{"num_hidden_layers": 8, "intermediate_size": 2368, "norm_place": "pre", "rope_fraction": 0.75, "qk_norm": true, "attn_scale": 0.0884, "parallel_block": false, "beta1": 0.95, "lr_head": 0.0136, "decay_shape": "pow"}
Each number is 500 + 40 x the weight over its row's rms, rounded and kept within 0 to 999. Layers, rows and columns count from 0. Numbers have three digits each. The size before them is the row's rms in percent of the matrix's.

# down: layer 3 MLP down (transposed), 2368x896, rms 0.031, rows 752-782, columns 128-191
# gate: layer 3 MLP gate, 2368x896, rms 0.0321, rows 753-783, columns 128-191
# up: layer 3 MLP up, 2368x896, rms 0.0322, rows 753-783, columns 128-191
down752 104:508570495516431539513489504541478436513564462464493511514506537446429488458527588462505460491461542604483472470514559530511468593521575511507443489538501517502503472431527535502525510455558484
gate753 105:434508507527511494476532487505512528477488539561515545447503486552463458453471436498530471438520508472470466538421553465463473459513502454572510486458509506601496483515474442485529434519484462
up753 099:499478492470468482528493422525427508449499454519568513412497481482391467481517499541517529489470557490455495535450586533459460477450474443463477515494547540560469475405465440567498481523448582
down753 100:459502587532489505351553546494497451537527566526463443459543417471524532450545463516444456515537539546520494507503563460573520496578447483480446549529539484495508500527465473503503533479513525
gate754 097:574501491523544428598475475463485450490522566511475473520458542519430433579526576490440455547534481521452471506478562459493522489500463590493495526531501513466448476402405530534479580553489429
up754 099:563492557430529482567484493398473511504463562552469532491471504486516519462516553447509538561524450473486434542451523517509482542479531633547473521463552564473483532427508526510482490495553480
down754 100:511527515426525413602509480444455537499491560503469565437489441517621506411517455456473531491552591467512536507441434499488529516445557457518463571494573473539458541491484521465443524443502469
gate755 101:494504446552455463503511479571590527445559506557492496470481496467540542529518530564558401446445513518530568505449515473453596446537558534480513477473481501466498468516505470417499507534527436
up755 107:526531502576426454485488493600544531426501489572488480513455476492559515547515499590505510435423472540516550527509534481484572447540601534472518447468515547501480522550538433421476517551529441
down755 089:494526534464427469509496447513496560504505508533493579470496475538526526505443547507522469529515502469552510487424513485501517460466476503521454475512496515485500460488515504489442506517480503
gate756 102:504412487478554449495474450455548521497455528506503521430514463436510562432517615484490527487491514588478515512529550522461497515506556489429431570554486486554553511543458539561484523464434486
up756 097:487528532466551448495535514409542545454511469520463531537452476525502494490470455552531494453487515512461498486560535531461521508498601570465501528524491525471549484526484481522558521516494562
down756 102:463545556538476504509485410533484470490494559462546471487479497524529473540539410469548521511462518555505495412454562542461451476530540577577554534505523477498504491519519467536496470503472548
gate757 095:528500470476571544498440497467490459475591505550535522464450517525500455509404523468423539466553469537507464494435587558471462490483545494490528453474556455506499501465456540484536465447509482
up757 095:525475515459473363552481393485444461440516608514472541447472505473571479558593570478496603475503489486536496430413465445563483478486521465580479458478465518484498499494481461553482467509572549
down757 096:536452554492465589515473476502466541506428579507525510470540567495527443453562501498501592463511505536470514513472499549493483430527505426566485443515494526496519499520553486559517517477474528
gate758 105:493478466513447525557526473545506456485448451503546520475507513438485484515397487470508439536440443486459475471454493438467493526489564480429497553531527468475543537493471494473547517526449512
up758 099:524447518505581506452527406463444510562522435484435507492383634480469510500571446577526535610474454497445538448519455487422509557496442574519539502462484547445512451540459447540518436451516505
down758 101:483468524448464480461512479533475523582519502462520495479482528551495514490511494519434412453563517490444529475432542519589449555479476485548455484470538551494506516515471448546483512521466516
gate759 100:574412527512476522483586527507496553515410547442462519472465472474518451518518519502546491483499542498502497498490456450497501530570479411400436441461483511577462481489548557443555521565457477
up759 097:525522564463488507446498497500483496440509514459448500499481472491538566438543477451374490459488559423558507575493551544578436468538459445491565479461448448522540489498586518533472475499494464
down759 101:485509505574500582546501463458525460445521526470475505518450427480503470513587502573476466456473568383509501517490515508529531481474493563554564448451496412487485484514443485440519536514454436
gate760 102:456480506457492496540504463537514409395455483538487513514513505509476479488509486509511443535474491518481466532462569497541485474553490414467486492503495497547479521480528489566558544471459461
up760 100:516521532465403458474529468435428481436501511453516462532575569497474495492513449462562444544471538526515458476482564478548410492423468548531486505511506490466531510427535538505510479508516427
down760 103:543450531509481370508544480478480501446429416500502507571496560463497445396500472554491471541536476448483569492479585421478455489518485521508523449407500479587507436467488490509513528456487453
gate761 101:565456509492559597414544482480480567503479563500490600491434520471558508482515412406537456483504515520526401431468429465403525497443440471522511488508526466450386515486479516457511535528532467
up761 099:511522483476534478541403480447448484507453445513457483555476480477453473589511516508494480510492508511444523488498506526563549474529560476439500533473470538487514510458587444527481464538446511
down761 104:443539499491506522479501526432499494437472474504487463547501471495481567485499561495553470492546593490576489494508461519492490463482430497520553553530549458501497452443572546503384582502430413
gate762 103:517445509526444458480483504480519552476584488528496510452447425502490450489528503482522564521469447452518471522498463525485441483522489465463402557422440486448523551552496533453528586503561379
up762 097:495516569512549478519555433502520426494434512569502460537560549458580509503470517551477527457474523502514511493476521437497435529524457563521480506488520507472566469436507454521459469448426544
down762 094:568519520484487481511439491526527521525515501462478480524538438533466559495474439474514459609424559540506529512547564538566505475435531540506539493555504549498479575542489517462498561504448517
gate763 097:478491425518521515498559442502489548468582474484467532447512465426462399486506503549534590443427448474495549489514514552522572479474463503488465448510512506455510483548515574444486541514469484
up763 104:497550492517500560530567490495513508557515450506475511453454491434510498518493519483449498516539563588547494506527455457481555527540474514496460466552583608499488464440447483451497543508473520
down763 100:502519462484474536477534541555471459502516508519507488453541449541493549467532485509461554569542482501533542437540552388492479518520443549462491522419582517512477466511484475471525497518540514
gate764 100:432600502507481478550448578481452579582472488529490500535551465501429478510492576515582462505489503459576475437494536569531482509513543574496535480539492566514550492531501514549504487552524566
up764 101:390507523492540515504486528467470517523455484441506466485467487514435525517539486476482473508580560542470529439504506551500486467505557536510548483470462490484448505486479538472491456498522521
down764 102:491540487477514452501504514477527538461572466491506461514541562486532523528404462540485533534576530473532462462549463562491561524521450473546517528524465496459564438501586487522513567493497508
gate765 095:528506484466595535477580526576522521428524470505535520482481503443491523553472526478520492505486477526408513555564459476515493529437488508550518531490438531490470480538482524495534447500553532
up765 093:564525511420520423462423513472551548515492505472530439468517489399485539560503484503543449462501475476552566478478542522484501537474544532509549506446460468483541454553502479454373473452483490
down765 097:416512526562551564540540509505430413499479491503562538444484437477509494520500541457499411526520486492457496485516473533548549485472492508556440525515509500517524496514560554414458498509580446
gate766 096:549467541489491536594493551473484470506421457448535538549532515462482520532490605468534562465462536428558495503603541492467521467467510569464446482551453490506564521474543458515544551501522500
up766 092:501484518573586515474498541456526553556500558527482516537465494488507477541495469550441544569500454587505530418469486470518464485450505473446536443401510494506481543497468518522480470481498522
down766 095:539464500550429452530490512427590416473513507460499583543546507481517483506496537490546505489445443535473445455519546488486501525497467529497535622436511495498506519452545465546552456521472503
gate767 102:570469486595510507521491497476565528507552480482542463480429522492463488509524467493494500468461530509525508550440564520525456435447492479448490513482401457457445451524501549479486504506459486
up767 102:509443477561458554529502509454458486435552496501537525534435497502481535457424518491530524466487469538474562523473524467440544532560532490445532493502504514604507503489517449487553498570575504
down767 105:432548505486476504488488451505536530535534547460454470492474492544494537436442541543472437475521504520514464422542556462514553552513502533453442474532488459538494522481499472523487556507527575
gate768 103:508492495503579470606476524487556489490499498567449591460504492454506460472465436451506468492557474419418572526505560509407415416509480485553508463489500503534534505496491483522529483582540549
up768 099:515516546545503530550532468542528572496508540465494457549481465549431549538506462530479477460462454470470489484473497470518553533473438467562448505502481509595494427491510583542527536439561533
down768 098:572550481590486521427511495482447482530470480446451473497501492507426490441452546546504460552538441516489468480527492454511454547454481566523536532477471505556510571499507451534557510540523506
gate769 092:476479509450446458456508493455476489457511426514483414519497487542581472518505462480392528479515526529538509439458548456466502474477428468570507511567459504503429483529508576555547508566488504
up769 096:559519472466471480542532501444509551517479482523563494519506493463490522482482495496445540540432536427581491451468525411400495547440533506526498474487506467437480412496485571525501516561547467
down769 098:514544494457524534540547491498533502493453504564515502448408516515544498448479491452515466550461544507530494565490569475401544586511511497557502482523470465476510522505523452502508471529541502
gate770 098:551539553545421505461564550418488484529493512482499429556583488472573529568458468550486433470515438514480546462453491451480513505552525463475505611509451534459551463491496587522537520523494550
up770 102:486514422466478481487503535488484457534472505474497490506481490459504467513448565523535494520532477470517474526492494532611604496434454478380500479499503504497569472513547514547458483506503553
down770 102:508466512535538461490577522491532539553528446522466539500533470429534493523461491509554490514453477525530503453496464498498487482546493479567501491451473521485531473486494471461471498491388453
gate771 101:551511465468589505490431516546518544477560552473457520471463537521547514486484492422534495574554481478531507566457526426454493492531473481547525504486540494440545483467521460524506451523501489
up771 097:467502441505530522520516519487494565498546517503491480533472486479540464476498538530511485528548520496510466521528426455559530547467519503464522465487527473420583436494497534448472499524450566
down771 100:468489425511576508547386537499497511509518497502499556440498480562474535483557526418507471491458516467493497453529534494560497550510477555494481562540504465497481551507536497506473482471603546
gate772 102:482498505470567427390538522523448466474442537495489579533469470482543480452512415488558495520524416497514539454415511515540543443541481440486499535462464512496478513473554506498503473560486535
up772 104:514513456489469481537430552524480509518482589558464539530445574521479504479487408455485472460520571455437463484478503498537523473439478491504501476526571510537470455503521538494507458459447501
down772 101:482510529429488439514529493608556547512511514548506459527538523455520542499541536447393502542510531517464487482465470491570497521537589506424565484479516449453468452495436431462505508540530473
gate773 107:441440532511506462506403532519471461449520484435476453504547530563470447484532499483531464475490496477543458391481586529550509533421448600452484503504487475524531504539502367468500567496526506
up773 106:443563522526454509532471493467507534485502502546509506514381485475512505455453496519499540506500546501506486581523476551491476480501506441510519535508453553510487442517535651524550477519479472
down773 096:518498508501571517479484492521501503464487572571508458428551530469527466458488545537470499528461510436489534513492446545481507529603533479535538434561464427463579483546508542511544497490452455
gate774 095:551457472514423531543542503476501524463497505480447483536429528490524510598488489470481561453503517451548497533538531541482522435451458529516561516524501513458509508486494522470483492496487511
up774 096:519515461480463467513517469460468528487526496550404485488474565460521442517470416456535448558503569466511528456503555521479551403482452487522482544479500485479483473550554552418488535521532465
down774 101:496432506465527484442531522463491465519538510458526499537540490582416510510451486510546489525538476556530473539561454474487560480538562539494476516475450513502535583493526430509502494557513523
gate775 098:537485543521495522470536465524458488517484468447460480425481508559464515560479482535468475531554508534493535538427529506558491475557513487492520486561519479526512578502419527481579497446543573
up775 103:567537569502510481434488488483503516451520433505549433537490477504530525532601471517530497526486483509488519452492508573540452483533489521481478465567481447504469449477530444535464511548456485
down775 099:492463497557477477503491468544523484434496539528498539457442389546551511521563566575522525474476513539546515452456496447572513558466465401480538493517567476490466532438535510558416475426465512
gate776 100:509488498506533536475528430508499524534535519540527474543590561510552473491526551494407497439550506508507539581415493526540487485529420486596503603540511491525523551464551517589531546543496492
up776 100:582473569440547433479421558540498450536394445432523572428477483504462512431514498481525424498495465503545498494613456476505535562501510551508463512537436554531479484549532500546555484573498518
down776 098:547525487466480523439477541441530536490526466544450439504473506461417464471521463537476502526481469436485480444533447446538473491517528487548433481547502524492490508431555523410452550561456589
gate777 102:456459523550544504561582487552518450504521472551469438522500493469517509532440528487524490485506520513552479552448534449487544443465477522520513409548491408500520560583499473514553574511455501
up777 101:447486486523430536451427520482462555462497403549498516515555544518510581486474514520500472468508521527496458488525484491460476518492539422484494556517466546506515484460554425495515458428542462
down777 100:573484418508498528476468493579527445502527484467454523494464425489525498504564462481491556523507462471462444515491503567519534561502546488448534516490534475512534429468445544428481495597542492
gate778 101:454511444528543490455479559508477539476525549509522468497482507580513473466511522498455509525512490471537408501512499529494489496499535500458465508524534483490516479516482517545494443574498480
up778 100:372502438476481508469474530511473494519512512592567534491496501531455409475540538413438461521492509474597413515504496457466470546465526437384487517467496528518527481497513531555490463458497521
down778 101:472461462565499446418508541488470550446478501496566540508481565452567544493556547542468572580482438423498439463414512477467497482519491548437416504490531552550546528432570501496559505471548509
gate779 098:466552539526468533590524480479581472551475536474498480537584415586420546375534525460458536518435514452583513507533419467497417473499496491481499560543530538542551505495528535570492475505532485
up779 105:501543534504479458514527514542455455445484593455546509503554488485554506544453433463486487525429505548475493531500531485542449469586510486450577468479455493440538453446524499541490472573449577
down779 104:526424520432501444472533513506512549486542465479478507506431421365518425481528496493508468506526544584546560554400570538574535558486488542513548484508507533466524524498550501432505485584504539
gate780 102:562550557459514527548430454518489523521576499532472493525415511493515490495439482506534583437496462488469508475545467452467508538449520542439490443546486549491451517453471466482510497461491432
up780 097:514491521549512536521561549481530565492541482410453488455485469460461545527584420469477438501556469531562451495512464486405535586519554485546584548490508555468500500542400580492549476505530494
down780 099:483509529442537436497502591485473557449510475503497458421537522469518508505430505417424506514443545513523545493452503485564493549558497559480516540485514518503498566463498514491438535401532549
gate781 103:513478484512519566527492513562480469478451504441442488556518501485500497520498516558526475577442426519478496530429513493494505493478502507437421474465507512409462538456483528464481410531506437
up781 106:567526522508428502541503500531544541568515425609455522471446461474559552540465574530434487510488465454540442445597426510497474545511507548483497469426499498554496461526583499505490534477463406
down781 104:531507530468478476515466499528506594527535539483513466534474567491573554503506528469570495522469502459558516502467549443519484510487487470493474561548449474499446452423500467532536502570466481
gate782 094:463468525469596485506484499497509510542430414459543495496525530535511531558524500502574492523468489571522534537520531449521542437566528533466464565436525545588522616420523550538557501534479497
up782 100:469534561494517510517454508552429524498554517475527467493534504497542466473523472506546513535495443570495557442524517513477527502501613611500433568410541466493490473536471532532500528480501531
down782 097:542488532556465550483471470476422508514527474516453440464519556520559431548533466422488528524538509428563478540561528462556451532483461498519523498495542561537514550517480480461455597501521520
gate783 100:557526483492483420469534466474530505497517465536490559536499482541479482497546504532479519588498515519517516472464408503491527518539567483471531520504533470510507467512551526483397541499470483
up783 109:566448504589519508499531487531489488509562479501514548453435580519455479531586513533539493573565585436501524526460519502514454445492452508495544502475513507547490512516524512516471514491509490